config = dict(
    num_key_value_heads=2,
    head_dim=128,
    norm_place='pre',
    init='trunc',
    init_std_down=0.0,
    learning_rate=0.00478,
    schedule='wsd',
    dataset='wikipedia_en',
)
Each number is 128 + 24 x the weight over its row's rms, rounded and kept within 0 to 255. Layers, rows and columns count from 0. The size above them is the row's rms in percent of the matrix's.

# layer 5 attention key, 256x256, rms 0.218, rows 63-89, columns 128-255
size [127 125 121 121 124 140 132 133 142 137 138 151 136 141 132 129 141 143 124 145 127 122 137 131 129 138 133]
[[145 132 149 108  92 164 127 112 109 133 125 115 118 112 100 132  99 144 177 153 105 132 131 101 120 158 111  97 149 141 160 125 170 119  95 123 176 120 143 109 115  97 134 150 133 102  93 109 124 146 162 175 168  96 126 131 130 153 133 153 183 121 124 132 158  78 139  85 190 113 135  97 113 146 138 115 148 122 164 134 176 148 153 146 115 104  81 145 131 112 137 112 177 169 120 127 176 128 138 123 113 129 102 134 127 119 166 106 113  99 122 164 120 144  92 134 119 125 137  79 185 123 106 135 141 112 129 162]
 [ 88 126 163 129  67 117 100 133 160 130 143 128 193 148 152  97 104 124  85 140 153 126 125  90 128 107 144 176 134 122  89 132 140 108 162 132  89 136 115 143 126 142 134 102 157 156 137 103 148  87 150 144 110 140 151 166 108  81  99  72 140 104 139 116 119 103 106 131  83 164 117 153  97 120 146 156 143 145 159 151 129 140  99 157 136  95 160  90 153 145 117 127 126  79 152 115 113 131  97 111 135 132 150 132 164 115  53 138 139 102 121 160 161  78 144 119 122 137 126 122 156 142 106 144 121 128 122 105]
 [136 138  93 105 133 114 149 129 102 104 172 178 123 129 125 107 111  88 153 166 145 116 149  81 130 122 165 168 104  75 136 109 135 177  94 124 155 107 130 148 131 137 155 102  87 129 105  60 147 122 141 124 122 163  81 156 140 115 110 123 145 183  88 112 143 118 112 156 135 146 124 153 119 132 137 123 142 124 150 135 156 115 108 136 157 126 144  95 121 119 136 148 117 137 156 126 202 111 149 109 199  92  88 127 153 149 125 153 148 136 119 148 136 129 167 141 102 170 113 115 120 115 159 122 122 131  76 144]
 [119  80 138 170 123 126 201 143 122 139 136 111 119 136 117 146 142 141 115 132  89 138 115 116 115 115 110  87 153 166 101 122 115  84 147 125 100 133 181 111 127  85 135 122 112 110 136 114 134 132 107 154 116 152 111 106 181 137 136 142 103 108  67  96 120 148 113 115 134 187 130 137 121 151 126 140 130 162 174 118 123 126 103 139 127 126 120 118 109 107 144 146 140 150 119 111 146 125  81  83 137 126 109 203 130 122 173 128 116 102 140 137  76 106 151 132 106 161 177  99  93 127 141 130 126 117 126 101]
 [100  94 151 122 142 114  91 164 147 151 110  85 144 158 121 113 114 123 132  83 100 152 127 179 135 150  99 155 117 116 137 159  83 118 119  97 103  97 112 114 126 113  73 130 106 158 176 122 160 127 132 128 128 114 132 117 141  95 145 109 107 106 139  86  80 146 173 107 135 136 148  94  98 102 115 132 177  92 163 146 118 146 128 108 130 128 138 132 161 118 147 118 142 151  97 102 119 110 115 120 151 105 124 137 102 103 122 138 169 103 172 136 158 130 117 138 118 159 146 125 129 123 134 106 141 143 102 179]
 [116 117 128 134 149 138  91 124 160 176 146 109 180 117 117 132 144 119 141  86 137  87 130 128 129 158 146 113  87 117 128  96 137 151 147 140 122 153  92 156 118 180 150 128 133 102 120  87 167 130 123  88 156 168 130 142 150 118  97 139 108 120  89 155 119 117 102 142 173 158 120 123 128 141 177 122 155  84 119 151 142  94 129  70 121 120 125  59 105 145 133 109 163 119 156 107 101 104 161 117 113 112 113 128 137  98 116 164 157 140  89 131 153 121 122 138 111 112 145 135 170 153 132 142  92 142 108  93]
 [191 120 125 131  81 142 113 130 135 125 148 125 130 160 116 139 153 161 131 106 166  64  95 112 161 107 154 127 109 164 141 109 125 134 132 116 100 120 117 118 126 150 121 150 135 141 132 137 115 160 100 119 135 105 127 127 114 107 208 132 130 165 147 128 140 101  96 150 138 100 124 110 147 120 115 109 115 170 115 125 142 131  94 119 179 106 171 109  90 110  99  74  97 164 148  91 161 112 123 138 129 118 124 100 103  78  93 120 148 138 136  94 164 134 136 108 100  97 124 134 144 132 107 115 151 144 118 156]
 [160 121 120 153 110 151 121 128 117 102 132 134 139 115 133 109 162 141 111 144 120 148 114 141 127 120 121 129 164  80 129 175 101 104  82 156 116  86 123 120 134 157 153 128 109 116 126 159  96 110  84  90 130 134 103 107  98 118 100 145 168 107 111 130 132 145 125 128 149 134 128 132 115 120  98 109 136 124  93 131  93 137 103 122 183 137  77 125 169 131 116 135 120 132  98 116 130 123 120 173 107 123  96 112 105 168 106 156 111 111 120 151 100  85 162 160 137 145 140 208 135 122 108 144 127 178 174 131]
 [ 96 151  83 128 152 178 115  65 140 105 116 115 104 127 128 127 114 116 116 106  87 119 136 112 109 103 134 131 104  81 131 149 112 152 134 100 138 128 148 130 129 110 134 151  85 131 130 117 112 139  80 126 100 178 105 153  73 105 149 143 118 111 172 151 121 100 149 128 117 124 128 113 129 110 116 170 131  97 120 102 136 138 130 107 144 150 126 134 140  82 125 118  97  84 130 149 143 117 132 156  94 140 117 120 108 104 104 136 108 162 116 104 149 140 121 129 117 142 146 149 124 118 134 141  64 100 134  91]
 [143 144 125 158 114 118  98 121  97 143 149 170 141 127  96 128 123 153 153 135  84 119 132 118 152  98 126 143 167 132 121 108  96 142 116 125 170 115 134 140 127  74 122 155 165 161  96 117 150 113  91 117  74  94 106 102 100 151  98 146 159 115 130 136  95 183 140 122 156 137 134  84 147 104 126 143 144 133 143 130 142 180  95 127  80 110  85  97 136 176 123 128 114 131 120 121 171 111 109 105 144 112 135 110 147 166 133 169 145 125  92  93 159 125 112 159 144 173 126 121 122 129 129 126 140 142 113  73]
 [176 144 109 118 119 159  70 113 134  99 110 144 102 131 136 103 135 138 132 172 156 144  88 144 120 149  98 156 108 125  98 132 100 134  56 115 146 154 110 162 135 107  77 150 124 152 123 137 130 130 139 128 128 175 110 148 126  90 136 146 122 104 147 148 127 146 114 125 107 138 124 120 165 157 175  72  85 140 177 128 150 131 108 151 102 115 121 126  98 149 160 163 115 132 162 139 102 108 140 110 181 120  80 114 165 157 142 122 132 137 128 137 124 111 102 127 122 129 108 117 111 131 171 112 115 130  91 101]
 [ 82 106 112 135 105 107 185 119 145 106 145  84 125 106 123 130 126 149 149 134 147 140 151 153 142 113 123 126 173 150 142 142 114 150 133 113  96 159 166 120 142  98 112 133 121 131 144 166 135 112 125 114  87  96 129 100 112 160 134 153 160 159 142  74 110 146 147 137  79 159  93 138 124  79  96 157 141 133 104 106 128 125 133 142 114 128  99 167 160 130 147 122 121 125 104 122 173 161 103 130 120 106 103 137 104 137  93 127  97 134 136 131 165 139 134 125 147 153 108 131 128 149 134 127 124 111 118 147]
 [140 128 139 143 109 143 163 166 116 132 125 161  77 168 156 139 110  84 137 157 145 111 103 116 126 114 139 131 172 104 129 105 156 169 140 119 113  74 127 124 117 173 133 127  86 108 112 178 109 130 162 113 127  98 146 141 116 109  69  94 121 145 158 116 147 113 129 133 135 145 148 111 111 161 131 122 132 104 128 113 176 116 150 138 172  90 112 136 114 117 109 107 134 116  96 128  92 127 101 122 133 112 113 173  96 131 115 166 120 113 186 110  84 115 163 141 156 104 158 128 111 134  93 146 115 141 130 132]
 [128 112 126 147 130 101 132 134 118 114  92 139 128 133 110 128 147 122 142 135 138 106 119 163 178 152 142 127 109 111 123 115 161 120 131 135 124 123 132 113 121 117 153 157 123 133 149 112 130 113 161 110 146 120 134 107  91 158 118 112  72 151  98  98 130 115 117 141  99 199 176 123 149 135  99 183 166 106 144 128 175 133 141 149 129 106  88 154 112 106 126 128 148 151 126 165 114 143  77 102  94 125 112 148 172  90 127 131 149 103 147 122 107  77 144 157 153 132 145 104  70 156 122 121 143 122  96 134]
 [158 105 173 142  95 152 129 157 173  68 126  93  95 124 129 116 101 111 114 109 151 120 136 112 107 178 137 158 115 128 141 107 121 116 128 117  86 190 128 111  86 146 181 130  87 138 150 119 104 138 139 153 159 144 107 194 135 123 128 118 130 130 145 132 133 135 128 105 137 106 101 161 129 139 123 120 104 120 118 116 175 156 144 129 135 125  90 106 104 139 120 142 123 144  96 131 207 117 139 109 116 168  98 112 107 107 140  92 149 126 166 134 125 106 127 115 111 127  99 127 118 142 126 134 113 130 122 185]
 [109 139  79 134 137 125 105 112 160 144 179 153 124 145 123 174 143 107 128 119  99 143 145 135 148  70 136 159 113 135 134 114 135 185 132 147 111 143 135 143 147 166  99 116 133 106 124 144  98 131 142 121 134 129 106 115 121 143 157 111 167  95 133 160 137 114 110 120  94 122 148 109 135 116 147 133 124 149 146 138 101 126 112 138 125 125 110 165 152 154 115 164 132 134 122 114 111 125 144 150 109 133  68 150 109 124 116 137 159 132 151 144 120 109 119 146 127  64 134 178 149 162 120 129 137 151 163 136]
 [159 131 177 143 150 111 148 161 103 116 125 143 165  90 167 133 126 132 100 119 141 119 133 146 143 113 111 112 114 107 112 142 168 100 121 157 130  93 121 126 122 132 136 113 147 162 158 119  93 144 153 176 110 121 150 102 115 153 138 133 116 132  79 170 121 164 137 102 115 148 138  88 143 113 122 126  96  86 158 115  88 152  78 118  98 109 132  73 160 124 124 157 178 110 108 118  98  92 137 132 142 121 121 115 108  81 107 114 154 103 175 136 138 158 129  88 133 146 148 123 127 120 149 130 171 148 166 159]
 [157  94 139 132 131 101  89 115 118 154 136 135 105  94 110 133  83 125 142 121 173  82 125 152 146 116 127 134  97 101 121 137 109 158 133 132 147 111 127 155 122 163 113 146 180 169 135 147 161 141 148 104 122 126 129 130 147 118 101 133 149 161  93 117 161 164 132 143 141 130 108 119 120 125  99 171 160 121 107 134 151 100  89 123 111 163 123 113 134  98 159 137 149 123 132 143 127  96 137 181 114  74 151 114 152  83 111 147  84 156 134 100 142 160 151 145 117 116  80 142 108 141 132 141  71 142 107 123]
 [112 132 115 136 135 172 130 147 126 145 138 113 179 147 116  97 121 149  95  86 161 111 107 123 149 146 134 140 105 158 101 156 121  98 115 157 134 153 126 111 109 141 108 113 123  86 123 123 150 184 108  99 160 116 124  97 121 141 135 142 122 140  82  75  99 145 100 134 143 130 101 129 151  94 104  67 176 125 122 131 144 192 137 137 117  93 113 139 115 173 122 152 169 142 145 115 123 146 104 116 102 108 148  98 118 135 109 130 112 139 138 120 100 106 128 127 158 180 124 126 105 130  73 129 155 140 109 135]
 [141 112 109 133 142 126 160 112 184  65 102 149 173 157  74 133 111 101 118 118 105 139  93 115 143 149 124 133 137 129 125 120 156 156 167 120 158 134 143 113 162  93 179 125 159 123 141 121 125  91  74 150 116 123 161 113 153 115 125 132 164 110 137  75 117 128 138 126 153 176 110 128 125 135 153 105 109 124 109 133 117 147 105 174 120 119 136 127 137 158 120 140 112 132 103  76 183 144  94 105 110 127 153  97 134 116 113 101 120 102 125 136 115 116 127 136 125 164 120 132 146 106 162 110 123 130  66 141]
 [135 139 133 146 116  91 108 160 123 120 167 106 146 127 147 133  84 136 162 122 135 132 133 146 113 106 134 192 115 139 123 134 136 139 143 152 138 141 105 148 139 175  55 118 111 153 108 157 138  82 100 109 114 156  93 120 118 128  85  74 127 113 130 102 129 118 164 134 108 117 154 133 130 117 129 173 118 143 127 100 170 127 137 128 101  91 116 120 124 135 121 165  85 126 122 180  80 172 122 120 135  98 150 131 143 115 100 152 166 172 137 153 154 133 149  87 120 106 154 125  93 138 134 135 117 137 121 128]
 [ 97  85  95 122 105 135 140 123 117 119  73  75  95 114 150  77 138 155 125 118 157 172 104 135 112 140 109 120 112 114 126 116 114 119 106 134 127 100  96 116 163 128  88 173 122 131 167 166 104 115 108 111 120 164  82 125  67  85 136 151 111 136 136 114 130 123 123 119 139 140 129 174 148 142 182 156 119 137  98 148 174 128 133 137  65 145 133 122 105 104 153 129 108 123 134 136 141 109 110 124 107 186  81 150  93 138 114 105 135 122 117  95 124 106 120  89 149 106 140 164 124  96 131 125 135 106 157 125]
 [108 120 104 128 118 109 115 179 136 159 119 106 158 101 129 151 105 123 143 148 100 171 177 161 110 134 127 105 141 105  98 161  92  58 127 133 108 118 116  99 124 157 150 105 127 119 138 113 157 144 145 129  99 135 121 120 154 117 124 137 145 120 165 118  94 133  86 117 146 138 134 138 152 108 154  90 145 107 124 115 114 116 115 160 102 144  96 147 134  92 132 107  97 149 115 107 111 125 144 130 130 132 202 121  84 134 183 134 132 164 144 161  96 177 138  85 140 113 118 134 156 131 128 109 125 127 112  99]
 [130 144 129 137 125 149 149 158  96 111 119 145 126 136 156  86  84 126 154 191 134 133 123 115 172 138 143 132 114 146 138  99 128 172 111 101 128 170 106 164 163 187 121 121 142 128 103 104 169 104 111 119 144 131 139 123 114  85 112 152 154 129 140 183 162 145 129 110 167 122 104 131 158 132 181 147 108 149 109 130 132 106 120 120 124 139 169 117  76 142 120 120 117  89  81 195  77 168 119 145 127 131 112 115 140 141  99 159  96 126  90 106 176 116 158 119 186 163 114 166 136 139 120 140 149 119 134 137]
 [102 114 175  88 135 122 109 129 138  95 106 150 129 134 147 147 133 171 107 128 124 105 109 150 127 113 100  93 143 125  89 122 137  84 121 135 122  90 163 143 114 146 130 126 134 129 121 157 106 151  91 144 114 133 145 131 107 123  93 132 159 123 113 138 153 132 111 150 108 164 134 138 134 129 167 118 114 122 144 144 105 145 123 130 140 133  82 130 130 100 121 151 171 138 172 117 123 145 165  94 107 121 128  98  91 161 147 121 119 142 143 123 138 167 101  57 135 143 142 124 108 140 155 119 149 113  78  94]
 [171 116 114 141 117  93 140  93 141 136 106 133 110 160 108 139 135 112 137  86 152 124 116 132 161 171 114 161  58 155 124 125 122 138 116 152 101 145 127 112 174 125 140  92 134 109 149 119  86 117 124 136 128 142 119  86 110 131 130 107 173 155 100 193 132 113 145 141 105 170 173 123 123 140 158 154 125 147 152 120 141 133 128  97 159 135 133 125 118 108 130 128 118 155 124 124 148 115 150 133 194 149  82 143 171 135 137 151 145 152 158 173 146 115 108 124 111 110 152 155  51 122 112 137 144 126 132 156]
 [162 142 122 130 151 139 149 156 148 120 112 148 119  94 118 105 116 147  94 120 117 148  86 101  97 120 150 135 136 124  85 145 119 149 140 146 139 135 108 117 121 194 156  88 109 123  97 129 155 150 144 102 121 122 134 142 102 125  88 163 138 117 160 146  96 140 107 146 179 138 118 104 125 115 137  95 126  52 125 133 122 173 128 112 135 130 110  86  83 154 128 108 144  99 148  96 106  96  85 109 144 153  83 107 102 127  89 136  86 117 160 147 122 134 136 110 126 128 152 108 138 159 109 130 107 143 122 100]]
# layer 5 attention query, 256x256, rms 0.207, rows 64-90, columns 128-255
size [108  97 104  96 107 106 103 106 109 102 113 103 115 108 104 100 110 103 106  99  97 112 104  95 109  98 101]
[[116  81 152  91 149 164 117 112 111 136 117 121 120 127 115 107 147 163 135 141 140 113 117 115 129 137 130 157 137 148 177 182 125 133 166 167 151 144 141 117 103  96 143 116 163 140 133 140 167 141 123 153 110 163  96 113  90  99 126  99 164 133 143 170 113 128 115 140 118 173 126 153 153  84  96 142 148 135 118 121 129 149 164 131 138 132 147 151 121 151 120 135 138 102 134 114 106 142 113 123 103 132 118 143 118  94 101  80 157 134 175 123  73 127 122 151  95  91 154  86 127 136 119 153 119  94 119  94]
 [100 165 108 150 163 142 144 146  91 121 161 113 189 165 129 134 136  99 158 193 142 113 115 130 117 163 135 149 117 120 137 138 114 162 161 102 132  93 124 143 124 121 118 105 112 117 133 121 156 137 133 136 137 136 103  96 107 120 108 129 134 128 137 105 137 111 103 134 127 179 144 144 159 121 135 134 107 121 117 155 142 155  89 121 115 147 147 128 168  96 176 108 127 136 124 134 177 106 115  74 159 132 113 161 132 103 162  75  94  83 106 125 108 137 158 132 153 111 133 147 121 160 138 132 150 152 154 138]
 [120 130 130 158 149 154 112 136  82 132 133 151 109 139 100 117 110 146 131 135 143 160 145 168 108  83 112 120 116 117 158 115  75 166 157 140 115 166 130 126 127 102 111 112 124 122  98 120 105 134 118 102 137 160 142 129 139 167 162 107 126 142 174 167 135 118 122  89 116 190 113 136 108 138 114 137 103 106 147 180 139 109 121 132 169 136 133 104 117 122 146 143 116 109 125 138 100 129 184 178 137 136 120 181 105 113 136 144 120  67  85 161 118 106 128 102 117 125 150  99 105 102  99 118 145 116 125  86]
 [150 131 149 106 158 149 119 129 121 150 139 153 156  93 127 118 136 132 129  91 128 113 143 139 166 139 127 111 106 138 118 160 143 128 108 107 167 106 131 129 160 155 152 144 122 115 132 175 153 126 142 164 162 139 125  89 132 133 129 146  94 181 116 122  73 107 115  89 125 123 115 111 130 166 147 131 144 116 140 125 126 116 143 121 152 148 142 112 136 120  88 162 113 162 149 148 119 147 113 131 136 104 114 135 109 136 108 159 135 124 147 135 111 103 104 149 122 141  98 130 136  92 148 190 141  99 105 149]
 [119  84  92  74  98 125 107 155 117 158 144 106 157 126 177 105 104 105  99 121 150 116  98 139 182 135 148 136 126 123 120  92 154 144 168  61 139 114 119 128 117 123 164  87 140 137  88 118 169 141 110 117 136 104 109 173 122 143 134 113 123 154 140 102  61 132 173 128 128 126 141 130 138 124 149 153 147 151 117 182 165 151 142 127 174 121  95 122 117 104 109  91 135 138 119  97 130 119 120  97 105  97 126 154 126 101 149 119 109 183  93 121 150 127  88 148  96 138 104 128 131 157 101 120 129 155 177 132]
 [154 155 138 115  83 144 128 152  89  77  97 137 144 118 143  87 180 125 101 154 159 113 113 132 150 118 102 175 120 161 161 142 153 117 106 143 115 145  79 108 110 161 139 147 119 148 115  97 163 118 104 108  81 113 127 112 137  93 161 119 145 153 140  86 124  92 114 172 131 104 148 121 125 162 116 133 137 102 130 120 129 134 143 130 118 108 180  80 142 136 158 104 109 152 131 118 141 119 137 148 121 138 138 135 133 141 131 119 139 156 120 112 130 112 132 130 165  81 156 124 120 143 153 111 118 112 152 127]
 [139 121 109 109 126 114 107 145 139 141 123 109  81 122 146 109 159 117 134 125  82 114 117 135 143 148 153  99 159 121 130 136 144 120 118  94 112 139 145 106 111 139 120 119 111 112 129 165 142 114 135  70 126 122 112 107 137 129 150 158  87 165 123 139 124 130 108  58 127 127 139 133 140 115 128 154 156 168 127 138 118 119 137 100 147 105 107 130 191 132 156 106 124 166  95 129 147  75 156 148 120 159  99  91 142 165 144 101 129 152 128 137 100 156 162 142 169 152 161 127 128 100 133 118 101 121 135 146]
 [122 124 174 139 126 172 113 120 177 120 132 139 105 149 116  97 100 148 138 119  84 109 163 138 138  81 182 130  98 116  97 126 175 136  92 108 128  91 134 136 128 131 107 141 151  94 138 104 109 148 157  88 134 144 129 174  73 133 147 129 155 130 154 142 116 103 159 157 141 106 106 173 108 127 110 132 134 136 126  99  95 139  93 126 161 160 155 135 113 112 136  93 107 117 166 134 157 103 141 105 126 119 109 157 127 123 106 137 100 118 117 107 132 157 106 118 141 192 142 112 137 114 136 124  76  92 157 153]
 [100  98 146 122 147 109 104 142 135 114 162 161 156 120 133 157 179 113 160 126 121 168 133 160 122 126 145 153 126 110  99 171 127 134 113 112 100 123 121 150 130  90 144 118 121 135  87 125 132 121  98 194 171 132 129 130 117 118 110 176 101 123 144 138 123 126 180  85 118 105 145 155 181 153 100 136 120 138 115 159 126 102 146 129 111 147  86  95 119 169  88 129  97 124 115 119 137 129 130 129 103 120 102 142 113 117 161 117 170 126  76 123 170 114 101 145 135 152 142 113 140 145 137 108 154 136  92 135]
 [153 111 131  99 157 125 119 144 140 124 148 132 131 134 161 142 102 109 148 116 143 131 113 180 152 113 137 134 174 154 131 120 151 128  98  88 121 109 133 132 123 135 106 128 124  92 144 159 179 102 159 142 147 120 113 159 149 133 172 192 131 102 192 133 173  89  95 121 105 158 117  97 160 107 163 117 132  80 103 100 152 115 100 150 118 127 156 105 185 144 147 142 155 129 128 153 121 116 169 141 158 136 146 144  78  77 176 144 147 124 118 120 125 112 134  89 113 140 110 141 134 165 152 158 101  96  77 122]
 [ 92 109 164 171  94 117 119 135 147  94 154 135 128 111 127 131 142 137 170 124 170 112 138 162 134 127  91 114 149  95  95 130 144 113 129 158 156 134 127  95 162 122  97 128 133 156 111 161 124 108  87  97  90 104 160 144 117 119 120 135 146 121 147 100 131  72  62 116 125 157 137 140 139 127 127  86 119 159 125 156  92 109 188 166 141 148 118 128 118  99 129 136 119 107 160 123 103 117 165 125  82 121 104 143 113  93 125 105 137 104 141 180 135 119 106 130 138 144 119 102  84 119 132 173 112 102 128 103]
 [107 137 142 127 116  74  83 107 131 180 149 171 124 109 134 127 139 145 149 143 144 140 127 128 117 139  97 217 134 137 172 161 149 117 148 136  82 136 157 162 181 115 119  70 147 135 161 145  94 144 103 114 148 148 133 191 133 163 108  96 145 123 113 118 174 140 123 160 109 114 149  99 105 118 163 151 119 151 115 143 139  97 162  94 168 115 105  82 138 116 176 142 127 157 110 136 118 121 109 113 141 140 157 100 113 137 141 161 113 119 139  76 139 127 136 130 158 117 107  55 122 128 146  66 125 134 114 109]
 [132 112 124  82 120 118 120 160 116 146  93 112 155 103  84  97 162 132 131 147 111 145 125 117 130 154 127 108 144 163 154 163 137 117 134 169 118 100 174 125 140 135 147 131 144 147 118 121 115 122 123 133 165 110 140 164  86 188 115 137 113  92 112 106  76  72 155 139 106 159 113 150 138 122 102 134 118 129 140 119 154 113 128 166 121  88 112 148 110 121 130 108 129 182 144 171 100 103 101  96 113 132 181  92 145  85 119 142 129  94  98 120 152 131 137 189 116 103 135 127 122 152 117 107 120 142 135 131]
 [121 122 145 151  74 133 174 131  51 104  91 108 115 139 114 133 147  96 112 134 112 130 119 108 109 167 135 168  86 171 120 118 153 140  72 141 147 114 128 121 114 139  87  99 120 151 120 126 133 164 131 115 133 167 117 160 122 128 101  84 118 162 139 126 166 113 116  93 133 132  94 123 119  87 104 112  93 139 112 105 156  88 128 113 114 121 114 129  84  85 137 125 147 138 167  96 148 135 142 151 132 125 123  78 157 124 100  69 164 131 143 150 119 136 140  93 132 136 116 121 124 173 126 109  93 143 137 164]
 [162  81 130 116 168 145 155 124  88 140 151 119 128 136 126 142 120 132 105 109 139 140 125 127 133 119 105 124 170 101 115 181 133 111 121 119 140 171 123 123  96 132 111 101 141 116 147 131 153 152  85 123 140 108 114 152 150 105 107 175 190  94 163 138 140 132  95 117  88 149  87 134 149 155 151 157 157 156 173 150 135 156  97 121 117 158 109 149 125 167 126 110 135 173 120 120 123 133 105 152  98 116 110 139 111 158 131 117 138 140 170  89 144  46 113 116 166 124 145 149 104 164  87 152 120 114 110 171]
 [153 139 123 184 179 143 140 140 136  88 143 176 154 144 133 160 125 154  90  92 138 102 124 107 110 141 113 128 111  80 156 108 134 105 130 160 113 153 128 141 144 129 133 125 119 189 132 143 126 130 133 129 126  94 106  89 114 113 137 144 117 111 149 120 127 137 119 147 107 127 128 110  95 167 107 136 122 108  97 157 110 132 140 110 141  80 133 124 149 153  96 111 168 150 100 141 114 163 115 152 126 152 113  61 127 107 137 140 128 127 160 157 165  83 113 122 134 146  85 118 115 138 106 132 136 106 100 152]
 [108  99 101  96 139 106  99 142 142 117 119 125 127 129 183 122 145 109 104 147 149 111 113 160 165 102 146 205 127 123 100 156 104 102  87  99 184 122 187  87 128 130 113 160 150 152 155  99 139 121 141 169 151 125 146  90  98 134 119 101 166 130 140 126  98 137 114 161 139 101 112  97 122 141 148 131 148 118 141 134 118 117 102 111 140 163 106 149 135  88 142  83 109 152 106 144 128  86 119 125 130 135 114 102 154  98  97 109 111 132 137 123 117 143 176 139 132 146 118 161 151 109 143 170 118 100 121 123]
 [127 126 120  70 110 148 147 109 164 153 115 105 136 164 104 122 137 118 109 115 105 121 143 136  94 117 158 116  99 117 202 121 122 122  76 171 162 105 143 113 203 123 135 126 138  76  98 151 157 132 143 141 142 102 126 108 124 117 162 100  79 121  85 100 119 138 164 129 133 120 147 108 143  95 135  75 151 133 111 166 159 151 126 134 171  83 113 131 102 182 153 121 130 163 129 143 136 131 137 139 131 163 115 136 131 132  86 130 131 153 134 114 109 118 145 135 138 155 139 146 181 145 143 148  93 109 137 143]
 [ 83 129  82 112 130 159 154 100 121  94 107 112 122 100  91 115 117 155 181  85 112 120 109 149 150 132 136 127 139 138 144 152 102 150 152  99 166 109 109  95 144 165 111  83 148 105  99 117 142 130 164 163 149 105 133 132 121 178 107 152 142 130 127 119 125 123 111 152 100 141 118 169 109 153 117 112  98 164 115  86 128 151 130 113 188 171 132 149 119 162 112 156 114 113 151 150 186 124  96 144 126 162 140 124 122  92 131 106 120 124 172 128 125 140 129 118  99 150 139 145 113 130 153 133 129 141  98 173]
 [130 125 134 125  99 113 137 152 176 137 170 115 145  82 127 112 101 107 140 150 107 146  99  97 135 104 103 119 134 121 146 150 129 122 131 162 129 117 113 140 153 122  81 116 165 130 141 122 119  96 120 206 100 113 154 113 100 142 108 114 151 120 157 142 173 133 118 116  86 138 106 108 141 115  99 118 117 126 120 114 115 140 121 147  87 130 106 114 128 152 147 134 105 153 121 159 112 133 103 146 121 113 110 142  97 107 151 167 145 140  95 183 147 124  97 104  82 120 171 121 141 119  80 132 127 130 113 130]
 [124 136 104 119 148 117 107 148 115  90 117 127 114 119 190  98 111 169 143  89 119 135 132 130 165 110  93  88 137 115 112 135 133 126 128 159  96 119 128 160 132 109 121 162 159 163 151  90 126 101  99  55 124 113  91 133 142 115 137 124 144 163 135 119 102  99 143 141 135 143 163 118  89 141 132 132 102 154 140  97 155  93 115 119 113 124 166 134  80 117 155  79 167 134 129 127 132 126 134 139 143 106 109 117  72 127 103  85  93 148 147 172 105 128 156 123 115 107 125 135 155 146 127 102 144 105 108 132]
 [ 86 131 131 138  89 125 111 154 110 123 128 134 130  84 143 152 121 159  74 123 110 122 140 150 140  91 148  94  77 125 124  96 100 135 130 119 127 113 145 139 148 118 155 169 179 142  91 144 115 127 142 145 131 104 147 135 104 128 168 155  90 148 154 120 164 135  96 116 107 133 153 136 109 129 171 152 116 143 164 143  85 136 130 154 148 101 159  76 104 156 123  94 124 131 111 157 134 137 120 125 123 137 121 123 113 167 176 104 172 157 139 139  70 174 135 121  93 113 100 118 100 104 101 106 106 140 138 105]
 [133 132 120  96 165 142 168  94 131 115 117 102 108 135 130 106 104  96 129 101  84 106 139 100 123 130 154 142 134 148 102 112 149 137 130 120 135 118 137 146 131 173 174 126  90 126 151 146 152 138 110 115  98 100 132 104 127 132  76 163 173 150 112 143 146 120 103  98 117 109 103  97 123 121 141 156 104 127 113 120 122  98 116 114  84 122 172 152 152 152 186 155 140 138 110 158 122 115 114 162 120 113 176 121 126 123 110 116 134 107  92 108 116 114 150  92 127 109 120 156 158 124  95  56 139 136 143 148]
 [132 118 129 119  91 126 127  80 186 126  98 132 121 132 156 141  99 145 116 135 119 131 134 213 136 134 125 124 158  82 144  76 142 136 117  88 140 132 128 100  99 110 120 140 148 129 153 106  76 129 146 131 161 116  90 147  89 146 109  87 123 152 133 151 139 130 122 141  80 114 121 146 167 175 150 136  64 110 115 107 139 114 109 101 147 110 106 115 114  96  92 177 148 197 118 125 122 132 131  93  98 156 118 131 103 133 160 163  91 152 143 126  97 158 111 150 144 158 121 124  98 154 129  92 142 115  99  79]
 [127  80 129  66 100 105 137 109  94 155 123 142 144 139 173  90 100 139 118 121 102 169 122 122 173 146 112 154 120 125 114  95 109 109 118 130 117 148 119 166 134 145 112 114 115 138 127  95  77 144  82 124 105 173 109 133 111 182 145 129 110 175 178 123 125 146  93 159 146 134 103 107 113 146 133 153 139 102 142 103 181 105 152 130 127 119 194 152 178 151 115 120 141  66 127 113 124 105 136 155 171 157 121 148 137  97 140 122 138 125 124 121 154 135 144 144  86 160  87 115 129 129 116 149 136 154 134 164]
 [109 140 118 121 139 111 134 144 128 166 138 163 140 118  72  94 128 137  87 115 175  85  97 114 110  84  72 126 158 159 106 136 124 124 128 138 100 122 150 123 123 108 111 163 139  73 121 160 151 136 165  95 153 141 101 139 121 131 146 140 135 160 127 129 156 140 174 192 112 119 148 128 144 131 159 137 117 117 112 183 166 105 135 121 170 128 129  99 126 115 116 133 129 123 110 102 135 124 121 155 141 174 123 124 133 125 131 132 144  90 141 148 100 143  85 114 148 106  85 136 140 140 111 157  93 152 111 123]
 [133 162 124 101 137 164 158 107 163 141 112  93 132  84 120 157 104  96 109 126 137 127 144 122 127 123 131 162 145 105 140 135 166 105 122 120 122 113 122 127  85 115 137 122 135 114 124 140 139 118  92 116 124 153 164 146 117 158 118 154 100 158 159 114 149 151 170 114 109 152 169  92 131 115 114 101 142 164 107  96 134 172 117 131 119 129 137 123 120 120 142 189 129 105  75 129 126 179 132 106 172 134  81 126 103 153 103 146 145 108  82 140 142 144 145 115 145 155 122 140 124 180 134 172 142 134 123  92]]